Weights of a small transformer language model.
Size: 4 heads of 32, MLP 768 squared ReLU, vocabulary 4096.
Each number is 500 + 25 x the weight over the matrix's rms, rounded and kept within 0 to 999. Layers, rows and columns count from 0. Numbers have three digits each.

# layer 13 attention value, 128x128, rms 0.0243, rows 0-50, columns 0-127
501459537514535501482488524468492468487522474507502528480532526503509504474477493522446483491513515488498496517507469513523432486470444517502489499519482507536494471485506495515522494511488514500483521506480493484496493487477513528486531484474509487466474483497488507515501516519505494493521520510477514480492484492505516530454517462489531503495496501524503472481532495510476522544449
495533490488516531496500480514534479521500490465471488474538480503505455473506540496483482480506509514491495489462513473512454481492538467507495525492477486549527485472458558483471496493485473514477503496561486482528475516525495536508519469499509509527546519492496482514508526507486517481530497504505539526512516501488488499489485480482502521476506522476508506527520468503454496489498
516512511464499480528502479506537491449487486501487524485495524474522501492505496485506533486538528502506506530504489503486502471505515486529506475490417546577501514531522512492497503514545482526508515470499495497537493487507532488520519507487536499483515513489489480505536495504543486486499488496477485514442487507519461518466512514545559506513502534505495513500493490527497509534486
536535527514566487485486469506461476462515505506538511569476464491451503521499487484527532500512516484498519459502533477524451493512483496541480479497510471478554470527517481455491510472453455496556499475508514490499476528520484489527488478506508516540481505528542487495513473481527476520510502475496522528481433518492516513533503575508523445437506506447489516502518460480509507494526
517484513531524476470508484522446485493505518484534517550505464511439469481488468477538493486520498514499501445507494484509491518497503499518504501511512488457549480524509466475513505501445507495541483490507503480491492502483486495508480498509494537526499521517509481506506470500494479504498522512499511469504468501505500488529494509470486466461518504473487506491514467480526495479537
520553513520527471537492485499495518493496515507539480516492484510514546527506525494526536504526490481504479477474505496486450495523520506503516520493492506485511506561531511475476494545487490507509525453560497483470501513492485511495462506484540521530503476522548469505521488516501468480471468474516484519515477482482502533514507561547522486443520487478510491517476457493530509505544
523489516442500485540502492518522472524424485522525448460495468532503508469437500485505504500489471536479536459496472457489520509465533474484474513473460491522478456473486496522459488483454505511480536557492526502512497513513542486477478505517516491507510488455501468476490490533480484549479563475477482470496503530520466470491515520491525535509506488417504488501462469470502507487498
492522520489484533536514521517508467500467524476497488447499504492497474488505519473480501479543508499493480503505486504488509489518537477491497503486457513567510512508516490533498496523502489509492504468554478496484505506493540487511514480547517483489544484506513460526539518501498451471502520510480503508463526488534478506508498519508489532493532485496530522521477479513463492507495
460481494545514505531477489518460499524476505472503493469521492488478492510524508493534476468494502503479514482478515445499515484502519473443518497520494500481516505478521523516472497508443539548522518458510524456513507503502491482481472530515482456492477512518478497531512490502456487532524538476520512510480473526500487492510522518475493475446512495486491527484496460458492502458541
503486499516505527463469490476489497564507470475511493496548525532540483471490543520495489522515507521509499517484479522509461494525494514491493577496493506501460490520463531515504496538496520511465475496506454459480526483483476552471476477454525518471485535497515517486460517519464526501533479515558520498552520465525480511469512431486505522506527526527529479498520486505507503516480
522463517482549491454455496481500492501518473508516510481520537483552511512502504520517493520456547502483503536481487498508468489493490519487488520475510503521495489510506480517533492492498549499471525489458465479496515489489506545499500505489528438464487525511503532508486500529505503488514482504506490497523514484506501497472515453477511472535491536501476511502503488520481491517470
510519541525550551472520522458537502424553537505413571517500586438542518504589498526416520543497587414483545609519453542539449451515410529541532447500502497532508579484525519498601500444526539456489475452476544496498486440488508511506551472461488475471452488538545534536537550523546474405562406529482523520461480429530523513390509424408555560534522480655462503472578569568437539602489
521464500514505478491466522504526509471532430535470506529506528454540484490509517469496501522534522492536477516505456523473473457511518519546464499523484512537504517522527502461518497500529469520472513510501528493484498531453540483540526502500536522465520465478523514522438470489501510458515492494484470488503533460495504493456481477503511520512479535512471491507479499495512481531488
475496495518476478480487568497484503490512502488472483517548535502500553508519512493490521481514528516497468472482507484486467487507468487494538495502489537479451543533478485525505501503520520465528459488521490471495481496495483503503494484484496476493485480481537503495516543495509505470500491497527468489550496434510509501468515474472484490530519472517485502481478488516519534560501
470475456531472498495442509513462493554512480487532467507519455560484452555481453518547476474502498542503454447456487470472488509488579483465472559497521497472505469520466491530496499553482513517506467485532465466462498522463493527496468487485536491502506521452467476492478530513457506501491538473501492475571518495458485492535509471516510467489499517436510483481464455470526529489515
541506522532569490496469491522459462474518502526515518510497521486492519495491487489486518534514546491514522485516513496521458501517483502528472476508505480507532517510493523480518533469465454477565485507536514493489501518533487441522501475493487489525472477513504503522501486489531471528529503487496498537465443489510496514514524565508541484457495476456509536523532446505479523561499
493499526456473540498523520487518488524467515464502443497520479521457483459490532488486498489518477520469494478491470520503500506496504503485486533454488520471464492495507440523476514499474523460485526507524500500474527472462516515477483473499505505506532489495580474484507516502490481468494527494490517462514512479548497452496489474472457536517531472518504486515468495484490493507516
459492443510462538460524533493511527517537479480444489525529503497482476515472484499469437502498493547506479467499504475500528510472458509511495468536538495506510530470434493488497487464513503494505438544479478511506461475519503510520556477478457519517538521455472555480487519464497559504498510534497481458513556456472518500530467441462483471580462530480488483520477555488490481478496
523529533518517560512520483508479502494491502470503543505468514493518492500523528519471526507533502483500522530547490539512488492535509494494499502496477472495488519486542501500506508494475490492508492488535490493482531536487513466504480483505504553530508487502502495516494500526504491483517492525495502525482490510532496496506522515501513566456524438557524501489516502513493488518487
518467540559537520473478490491482487489562518478448612472537570431516491500608534501414506538492580421506500607513467518518417467529443524522518486519487501556497564502551552506581518472530553503524490398479514434482537499437496499516500457490487485435464507550502565574511562519526483388575414535501550527502493450528528527447517405425524553509531462642489517469568474565440532592498
501486513519491511501515496504508459483486524503494519480476468488457451470457453491502503497498530497482540497456425504501533511478503519486507485485518482553523451499512493515533484467491508520494483508507514528509461475462540468468527502525518500497523518498482469513536502517482470500506541509482534492436509521500460464522541459476521540496478452495516517512523504535463509507505
527517472518510476507503463520489517524498481526543452520496460516515505491460529529553462467488442548482484440469528485511484511496532504499442579519548483477511464522479518469453446518473510525473503541482468511491486510520493558480490533468532511544513495480525488486428444539488542578455528457535492443516522527434513520532476524495534465502476529395485480527452507476542455421518
484541485485474466531513461469536505497512527497486504502519497501461530462501514502489481464480472502488491510462511505538501493457476515492508493484495524494488510494515507483478507510529502490507524491481514499526498467524458516461493518490473503502464501515519486489521518492501511487482503474518534508465474516509509523494496504517526489511531488509490489520496506503514476491499
510485469511474493518491515502499496524485475480494494524498486509522511507477493499537510485501500520534515485510511459469530511488529477498524509523543479485495471499495524490488523514506480523493500503494498507488490521497479480523502523526516496487495496488457495468507477482493540538489525488513495532490503523502497476537526515505471496481486497472506484514491513501491516481499
500506485518511482493502462493507565499501473536488490578484487455505518493530499461511515520498475476512555490501533503507515492506485549537465463533531489506527487502482533431494514463508435551507475526490534545495505503529464485517481540484499568521469498519522546469462443470482547550519461489545502541509482507471518513529481537525527489474460535509490498524510521469522480468537
501489530495542536452513489537491509486511505458507506482508540506534499471507534510472519532475508493522555521527503503496485510527502486491517479504474485484503514482482540522514517490471499509495489510521483484504507523522483469479480476499491523518519482493500521525477505514489498459511464539510472520528526498527502494487518483451480532502494485549518542512540486500486494530489
503510526517538536506502521499484467497468513489520531466482515508486517519516521511483525481496499499471501504539523467506438508508482466514519502541509505501495505484512510505500506489470520498505494504507494497513498539518506541513490502519487481521478491503507504508523505536525528488489479491513507502506482512519545490496505526483490482482492483506526500454505476515488526502461
518476536485521490471463478488509477503492525456493515463505541506528488477518488528491452503503533489498501500512497507547488487496495511480481505470489492537531495501542491490544529507473499473520541464509497445487529506481466475490490503514509472456468500533493525525520508522490472499554488510480535511482497484548501492498507483491502514485538504516479514528527456516443466507517
485471514498498556509493482521493501497518489495462508550492521496500466506534501512489488518537509507509506503524496509535526477505475510475468500476512509476500552493530494468525528491501492489539504511488484470479519480463489464527471468486459515495500493502518559513490516478483504496518495516463484491477486472511504476513505491495488491497510527540492483496523548486486476483520
484487508500467521497474513518514514521521500501475522497505501550507487533492483526488487533519495517536453505478474484510501476488526489499500527551484493490512517514523516472505509509526485503498491514473460433515508504485539478502490462515476528485480499486485495499499517527475514471493489513488514461507526479489493507493498458465499499509496494503535460480512524504499494511489
472466483487494514509482484521479520524514489491509485499531494539492462532516501505520478498499497518520468493505513475513472511490514493494458522504487525469524510493497488479493511522515514513513519496477473475502539485467477508491465490469488487489518522511497515506483509497498506499483508502448503502514486515486487507522472495521476438475511569484489482468490501461498500493529
490502476483478485557477440515519508499519484526472494499540510521505483513532507487475490502486462491484472532474484487510457492479501479513488520539457527476505520488509519467490511525540535505499538475442506492483537487483507527507480496470478522497479503489515500530482499525507521467482501458476495476510488527459479553494474499514523476515521530530524466459462476473537488488512
497524481553562502507540478515502470489506529495471532491504509472507522464527514511515540546536576490506489527473493502490449473563520533512509521427520469496490450494502538504525486491501510519488465504505488505471504501505490484525518539499507465500488481489517467507507517545460508477516468484487489504520476475537483500451510510484502552496546438544515492509525527502464527527509
527442445513499463488514533508526520522496470517479496505528485469492528481518498516488509519476490515508475488525500478507534473486453523494504465501516514484525513512495477487484494466501521485481489526496479450508507469527497494485499528487527495475549462497492529515502469493512550515497524512532466462531473502492501465501547516542505509526531509503482470479510440506514514487561
493529505484488498531502520478520479494511490491518478488493526502477488490488475473479495488500526504488513486503512482534496483481488509502491519557472526490519536490514521520515512449501474505484546501507527503501507487492473536462471487484487513513546491520516541485498483450499505506479525476471522488499523510492510488503473501501499494492498539500446503476537503519517491501509
500490460502512497490513489529509540524481522511497501455467498471501514493490464525523497539521477489530479482490500485475489488512534492477524525503518516526500492508500553486479497503526498516466475512500479507466497502543481481459490558545510507469487468473490469517522513512467478526491480508513497486496499505502500490507501520495494531525489498484505511527500515509486531453551
500476497488460494467490505521502496516481488488489473503527484511535490506496504530487536535505485486460509505494503490483462505517491510466512490486485480514530503507501524509497513519502487475480512500501498480502478532478466509496496488473490552496479485503485507480513519521505520526518518497499463551512476527494498462528522505546490504510491519504501481496508518501499511482505
517495524476529483511504492519493495516484470508492459490533458516506527482462509518501541516481490525459486501497501502495494519476489510472487493513496495479538525525512490469462489512498493494472512520477467478517487485541491512515527519474521527522508469470510501475504462520514550503473520481499476499536468494465488494495538526535481505504506527482479454491478478503513497505528
495507544475471479520493484506479473488441500498507462488483473537514490487443503478521495441479483534506509467450494475483529561472545481463494516520474503481513488518503496531499500532510502502487520477508510465506487523526454483482489500506512492507483524491515505464500501457491494525451524469492490511523516516459534472507526535495499452482447517438499494529465499511470473497524
513524511489491497513475484518506500514521485490498476511510500497509488488485466521502468492507480493504514488496524520495475528493510518460514499527500474531528499479535509518495505505524503536509525514485496514512492491545493518508493486496504516506458490542502481474479506517523528490511509522502531481490492479479522477518498477491510513481520503492496491464495521465488539469468
493492449531489501538480512505484512516510476488513506516538505524516501525477502499530505489511493500531532480507509476488507506494524477501485488488498498504504478487512497503467479493516510535505505504520462503520514527473496497515486483510508474508505489525520500492476530513493517497499530497497494497491474507502524504514540505499520479478509507454541526512504510493504494475504
508482462532489501528502494496527525509497485496517473472487505516502495514460503520524506522470490509531507485489484497492512501499518510502503481513540513504509494512519525448459498498527494510499521507488479522509515521530495525489488555497548497483510468499532474472485461508500520512482519463495499496493519521485517501482538511514519501490484526444485510519510503517473519525514
481527534487479489489492516500512487515505466494517459507514494491513506491481474486510522506489526497484493497488528492504480502475502517473482493542493483495527518491489521532509504488510498507462538513489511487524487492526475518475490482451509489500509515506503530493487489464525509502501505517503505517540497491476487494505494506511492528504485519504460480483519493499490512501528
486494479549510495526509495521529487501517523505490514520508474477488510509503508492522533524513540505510480508483485519512500476513523498522514488458542474487467502490463512481504499481511488501486485463483489499499488501481500489517495526486490460483535520469489472530505494519496484494495472494524499506508483506536467518501520521483501538512529488516483490538512515491478497510502
490501499513515490544495497515508486496505490486503480517533485517498501485471493509491560521498528517480514500507511493522490518485485512501506498480482491465519510510507486502511500450521493527462546503493494511519516501502491549514470513500476495537538490493505532493502483524507533534461520488469488525534509526494505478492526516488494510504526545521449466511518486494515504475491
545533511531500507491540525470521495503564477510442531493479559462491485478581454509409465519529556463456507543566474524562481460552433563528529502494475513489515479489523466504562492416488526468544497500483563516480488441502565539494531477449513518461522456564516508516502474490511514500579489497484459476487498469520508474461483466517547527512565476616435465444577495502491571542477
502529537489528518455510517462513479465505517507453556474494569450508492453572484497447475538522523454489485554509516527503450456550447521524515539502487511556480497491525528516560527491509522470535488536514564532455513479480517479486520449466461508483490504517472496499512518479491450459575481517459541496468501449558476524498420444483512521522542442597477520459510547491486528542472
472514499497526508489509492469457450445524519516512544489499537511507529497523521460484492504526511489471508535500496520503494493517507490519485543518475500534487489518520505514507505513520509523550506511502505513488517518461538509515501489499494478538500513491519524484498490485464446442511491500479541523485511490515493535476433500489493500483499473518510509505460531521540496556481
513575518501507555463542489468512440459521560498482557483472558488505467447547490492466443500515552465530497549482499528492473471544513515554512541478502474527480453469498519505562515505504517500522469546534567536461515463506488477470526509546470494489459538528515479502494511510467446460543431545467545461464516430539475516488450440453501524493545439574534542497487547500461511548451
502478509473486458523482518508502520511465451510511448472513467531493539505430491476530527481452460546486487450509515457509531515446496464480464499562479556477514555549513497511453504489512485487486521504501487449530493514496493521466485483489501510519558477480504537467497447424509521527439570443497485502538480554466525494508531550510481453507460555429485488518496459521527481495554
460485490442495516480452512496488500524481513491513516534504474511490508505514484496511490509487478499482496482520508542479552513501485489483511497499490505520514513515495485478463492510523486517501489536518505512496502484506487489531485492510485540504462509492504517488529553504527517499486477530501544510496516467502496509523502476497495465487484553495472505499469507474511511447484